Weights of a small GPT-style language model, trained from scratch on English Wikipedia.
Training: a variant of Muon for these matrices, 95M tokens, 11607 steps.
Each number is 128 + 24 x the weight over the matrix's rms, rounded and kept within 0 to 255. Layers, rows and columns count from 0. Numbers have three digits each.

# up: layer 7 MLP up, 512x64, rms 0.182, rows 469-511, columns 0-63
# down: layer 7 MLP down (transposed), 512x64, rms 0.0217, rows 469-511, columns 0-63
up469:133086082080150115124100113130122134156153110112161097128146130135136123158150178124121117098132137111137091115100131156124158117171132119137150152108154151121092101181127153117127125171130110
down469:140131124148134149108195122125096095132151144104156130118112146103151109118145134116126130151136111088129149133113125184126124123094090152147142136128174101199113139134104143054147109128108109
up470:172113124121131115127144086125095115119171124125152088096161125115094157140135113132138121130146116171116102114084151147137131129157137123162100147134116098129121139156125112165126136145147110
down470:135115144131131123112166115123156142193124119123144146165135065139133105135146132109152131110113137111116125147128115118098137130116100120134143131110112074116136126119092148103121125118115142
up471:138148099132127111160143079148129154128134130132139154120123128130131099162124158130125117049128096182126123148121123158118085100144172125131083115115174056121132125155094140159109140139151113
down471:115162141112174157109137139108090105093126131160142104099127090167150142101153116142138064122057175090131111167147133132129154116137112064119124126104144136133117118157140145117135127120111121
up472:137128055136133128113148165113161145140133139161117070122153126103123107087147128184141112161122121146158178108133108112097138133129102134174151170108175129171112079146121109060140080081128096
down472:153136177133086111112150089122107120100119121060161111166095148177115164141156118119114092091158178129114132116114147137129129131117098090107117094144119130110137164100136106140162144137145156
up473:135152119167113125118127122152171126142132128111114141124135085178146151102133151103145145138138127126176122112121136095118117137125077134111154130115074113128129079114129137126144134125089148
down473:121140130111147156083125104144123137140106137154084117164122110122137120108160146134115113167092156145058134138102132139132119136113172141123090088135114135138125122121089134143120126166170113
up474:128104122118134113134124158121096104153144129075128098103142169139148110147114122137152144133142126106111104104150133127143161099150129123144124120117109068130148119143150147117131115110137136
down474:110108115105127114136115124118146130123117094169142148129115178104172098112104140145150127151135120138148097143134118111117122153123146132151118132123129141089147121131120118134156141141132104
up475:166167137135098098144113159134102126097118102133081148095130159139137155125133113136133177113108129135138115146193127117168097108149099148135127126099121063131127109185124134125126193150113145
down475:130133135090154152094133150121157147149151115206061133122122125089093147129118088152134152107136110154183101136106144146119123106148158170115080113119121146129080132146147090131124112154112135
up476:144132077161119095125109164109127124108111101132122149149107150152079041143151118090134180113169079158176164109091120134129079143187104150134131128161155154090127122131141107134089119162056182
down476:137164072113077098156114123129177129134121142084148160156167102128165151149135158110124144093122159088100142073125118114081113127087137148091112115120143091141169089105135140133099206145174075
up477:134090110106162108136133142147099146125107162070132100143116138096150164136112168116101159162122146094167116128126135104088135084137136150170123158084121116127138103149140138117190073125152171
down477:117144151094081107125131131108077121137156123160089162174095156101157125145094129132108087076107102152136116108156083137143099146181117127121129112141156160118114163144088171146144188156092114
up478:111111130081152093140098126084093147145154147124180090115140125097084134144113120106149123137127089153162126111109134137138123116139129124197156143104133155108146121094127156124134101135169144
down478:073136121101133151127160158141103146134180174161091137141105139132136131105148117093163157088108089125152120178114115104123112097096133134119119096139078120121149160153134116116100175128122105
up479:127162105148131107147117173162186107133149148122087126109074120097117096149087065124136138122093157097106158135113164173130087097084146145143146118130115123146146139104129171142133137132111136
down479:130099129152104123121132106105122124135129156142142133094165138168127142161149162074071158099140078148078117103125114111067112135184154146115098147149157137142125128137109099141171120128127131
up480:159144093113104145146134151110108175135118133154110069111094169138177098111108168132105083114072095103103097111178104129105162126134132132162172099159169116145114086155133144089106150134163128
down480:128140167126152138148125126092118078160142101093133137152129106135075154170106111154134088087135155130159150143138152147151148157125140123115129171105092144131103124130111128166166093101105105
up481:173148154173062141081121132139173117137077115112110105137083118163136100182136106119158125148125118156102150130147117148128091121154166142113144135141095150086110112110071137109133137140099150
down481:127159090095165146120135112107136140135148148141110063050138142146108116155130160090129191141127124164194123127095112112119155124187150109125155169123113098137132125150097108098133140035123106
up482:130170143133100138127114123114117117164144101141146100133144107164143162119132160139115119110133134105126112157164149090109123075116136128124134124151109110103127163113113175092093179133130126
down482:107150134135129103122110136096120133102115138098122102131111103133136156166197111159090131170096136177166134093106147134155117150107147162095142098137126186125135127102140107114149088139124156
up483:157147143162101095109120159118079099119169130120128152160142137141108150138136160150095122094166090149120078144147126142079137144148137123114126167099139119080152121147123108133112134134174055
down483:150097127108136163120176118108118125125119122172073121169102104112115180057131140145204095113142131169169154136163110171124174121139130108113134084151151124109091111140154107088130090098120132
up484:148132144089121128178105130117140124129131137115133158104113139099103129162136128142119140142130111149113122078143110135125128130120141139148141076167124105136163109162145166106124119070114125
down484:132125116098135160128115145157118132155132110153118077157182111108133126121108107154114125104140115141173118131100137116149169144113116101122120156116101176076110140123149100126122101142149122
up485:173163106132148109144131152124130125102179120100105132126141125075078111154091112140157175133134154133158113155125137166097071074137148163167084130129129094148149115141134100121144127148076140
down485:168166115134129093147150131149124157108137101111109140143135182126152147155123136115120161057163118156107101114068108158110124133120143107115148137112104121089133130096159161144113154160110112
up486:142145119115092142093138133094121172150131115156116118192139104121143151136114087164163111138110153109128145128157138180117129131101144164152156115120108140105107066129136211103078138107138089
down486:110107131050133165131113139087145168183157135134123139136177098143114103096161134154152129118129098128095125114098086071168080108114126164134174148118114104125099132079152155129122121192122137
up487:120174186115137107137118183127147125078139090127126135125158150115145146150095155136102103101162139162105168134110108141113114142133091135137083120135152124123116105088100124132144133120111126
down487:124099127099115148130132136134096139123141136104112147133084176061101162136115120130093140101123123062129094128161114141101138127164142130117133128139142148104129174155148160145137119159101111
up488:136116123106090125103095096139133159140153108133152075118140145125166135148118112137123123132154141143170114182096149145137127130118092101160141122087120147112095098103120133122125142143141117
down488:128148100104139144096150127153119129154134143119149135132074127165155175112134123114123123139115144126120133142138136190132159115109109111148108118130170131136115138092081142141102124093103123
up489:141112099113165109153115162131111110138125147146075127146141133121134150137141119111153153117105133103125152113088173111133133088096139139118144140148139108188147093140098135099109148094132113
down489:099131128132138139108128127137165131082145134162160142119132111127114121102136140172122121131107121144112156155135131125145114170148141123098126136129110182098102143113199095127176085122113119
up490:169103131113167121152134144129122125161089126125120137122106082113137150131135127128102148123135149120146158106132160107098140145134106147088135155131103118198121119144130134075169120090137116
down490:115167180113080102126130123123137170143138143153082127125148147121118131107098126141126123118104139146164132154107171134124118115090136129138137112135127131083119157135170121132161132080118136
up491:107133109137135129146134188122143079132151141121100136143089131147152103134134120096093120061144102100142160132122134124126131160092148128140154102147191093165114105138126156144113157117133102
down491:090133099157138137092179128117090130119149142158137123079109114104139115100119124151136115153153153139134112148131149090139148168139122170132080161124119162115113150124106092139173078111118095
up492:158160092108161127121141123117171146097101108088140106111164139145150179150160104083121185092163133111136110104116174088151162123137103120127097133107144094134090113181130162117135108106112156
down492:167121128107155121067136128120140148139121130134117148164123193092138131119156069083141152097155144093151167107167117141094108163068136141073169097112105106145125098137097142151113165124117105
up493:141114120145054137112136177140167133124121115131157105115117136153140136122127120162165117086136103124136111137145164144102175136130104135094112104114112085134159124122154133120081148108114128
down493:100096143117124138120111126167145180124146107149112149172094121103164110126157130113117179166084125131125126133121111123116097120148161133136103115180104157128165098110101143128127151119164107
up494:139112166132091106114125144074150135112102143141106147131183146145130139148160075155120132106166124089124155111153162149131112110102092160134135142128089079182093122100133179092120142129162124
down494:107161116123147129121147076081150120166176078139127135156146124140120156126129176120085118062189141080125120100131167133145099129141097129114143133114110135143128182085102150116119146168118106
up495:164119116133133115149155157099128129114147128114152145110123141103105130098123141121110129090105106133133117112129112128122134135128117148100148116139141136139111148145149133152123145137139116
down495:112115146134125127136128103136146158137103154150107134099140101136137110131144118135120147136145133136139140112135130107127134143122136153142110167120122141093108105134133105132124101117131142
up496:107139130103125110140136084104127166143097134145109108114178122106136105105143150163121145150168103145134129103176150160113040158152101133114142143140124129130114119141127150111123115120127138
down496:090126152123095109134100171184104119132149114141137120139137112111182132139116111104135114111109121115124127120099105135151151094155107102137087128135146150153134140139134133143137152137117097
up497:152108123107134109146127133130098112129134148115141096136160099121110121145135117131156128149129105139128119101124128142163126179105091118134137147112127136079113140100121134135128148146166133
down497:122152126131116175136136156114138151123149138102140127112085118139180107143098118133119165104112156133113129133111144124121142113131125100136164127121122116152134128101132115111108116145144183
up498:093104135171098138085142091140173148098117133101147093110117139127117145157106119147110174129149098109101151125119133168145109112150162156156102127134136132170075088117141142128163111134114148
down498:169154128156145141141136109124098078144129140115147177120092134163121087153148111107119094097154081146132112134093120115097167110120110119159136129142148137089150153147091125130083138136129129
up499:130107109127124113137142175139156123183161144117092082117099133098131101124156131110137119108142147081175104100108151130111114111175142154130119137117123103138122181086147139137141112171098164
down499:101125106160128112128157128109173173107123140094151179101103154161109157128125155145131111090115139118092136104119120114138107086103125127147107132119152146156123101170132135084163125126104147
up500:141120125165102127129152156109099174146139149099113148170138120045109148133132145096179090115150103110134096094152162167083167096111091135123158129122141128142109118117118104114131144210123120
down500:118102128124145176116168087104154125148108115117089093080131096166141122135150082148119136185160099150149139159151107138197128142091091122158153149190138151161086138163081109113116131074089150
up501:164143104141126114138101101133141143070136118141110148130133101153140146124128146150122160127118135090101105113115147143098125133182151130128112137143118124118120111147131125110134161133117083
down501:111092144124127133116159125126114107177116163119141111109133123108135139109136100124194094119151117126147128111118126138139116120102121134172122147101150128155127152118099157118098111114120159
up502:131102135132114152159132200105126131148126135090156137148100151159128148178133098071139079075161121106102129111132131137095142126140101130139110134196105127149135130121067107141108144161108139
down502:141048123124124147148126140118127139148172147145158127163100127104122140137107119073152127082095139123133105073131119093160161151160120127138074149066124134167132136172177115127108121131161135
up503:164170135111116100148142151139075128148116153089085098129120133143152154124153093138127117170090146159102136159126138093131117151112096130154163122136097149077122113118121144093120148084154111
down503:116116112160119120122095134160119147136114135112175165136142139101126126141127183122115128094095149115107111111098112130103101075139138126110100174154137092108180126128152123136161110145088134
up504:128136154131124119105129193142112133080125159130165135141132109119098143152110158125111116149112069131108133129115126155077125164121101153116121126182149118085156138137143102126123159146147132
down504:125158120122149156134132099109189105152141143099110125156114137106140112091131130112102131137115154133128139104160138145128140135130141112134132162103157167129091066121099149111132105101121108
up505:139139138174103125100186143156094107138095171139142092068140149136090161115096155111107139103123169138136113124161155099140117128185121133162078171099169118104098076087125153117137133148084096
down505:150152139100137112111137146101120139098156052143104103201160094140094104177138169150106087155177117064112091129127138123072160105159149161133115110116132109131133170170129084136111061137140167
up506:150118138137125099107111182125156154123112149097141167160099160121129148141087147121161143093109123095151141107145099151079128140084155125129153135124180119129146107132150090130116114138103141
down506:134117114104159125128198136140099115107132112135129111135125100185156101116189122133092099124127087121113080161107165124160099172140107112112100108180156160085118114141094153136134146104089156
up507:091178131097125129109145127161119137134124139108091131093141117132156136135137084130089136170141141125151125138168119143104126147135125127121124154113119128144065106144127161129113112125118112
down507:147160146108101118127109142101096114127124134133121101144138142129093121166140115105117142138122138118113122126143102116110170147150138137113109114145106145153164165095121115118135127152155142
up508:143119134082112109125110132140104134141120114122159116086175149109129136172145112128137175160147187125134146113158116121123114111137071141106133119108121113106104154122104169146144090114136156
down508:116145152080124174110135109143103128140126100160114140092153108102151162148133141150148154122180158124109091142141086150109136115098121121164107099124080141112103178114110125136140144158133097
up509:102182111143086124090134189163096116102123164110116139095127123159113172108176109126119134116166089133117147159195147095066143118181121122135122170129080135111147105130112106137099179100146099
down509:117089146116085114164099104147141116154124176135124128114156128157086118087190106157157162142131063131131083135135119150086177113149197131174141112146119080155112082099104125124067139144107126
up510:129167090080112085157132147128111115069167107140111108158123127131124136138172163141083129134139135117132123141105172103103180099107121088167167116087135156123124100142128124110144146104128093
down510:120143131130113129111136157140142107103134116088116131181077172115135152141169105129141135096141122132165184155098142097126095150173124057111125092142149169159110121156136065106169168162108097
up511:153138095163148091109101085138142109180156147146168133132152090140116131155145093115144169123113113112120127095106166113119148078158119106141147110091119066112152129140140125150140131099115117
down511:113160161196136135121111183092100160101146115114116144167162091126112107135101159094128135145106095083132113106111126108110165094135133122140138131135119165095128179150142106153122127136118133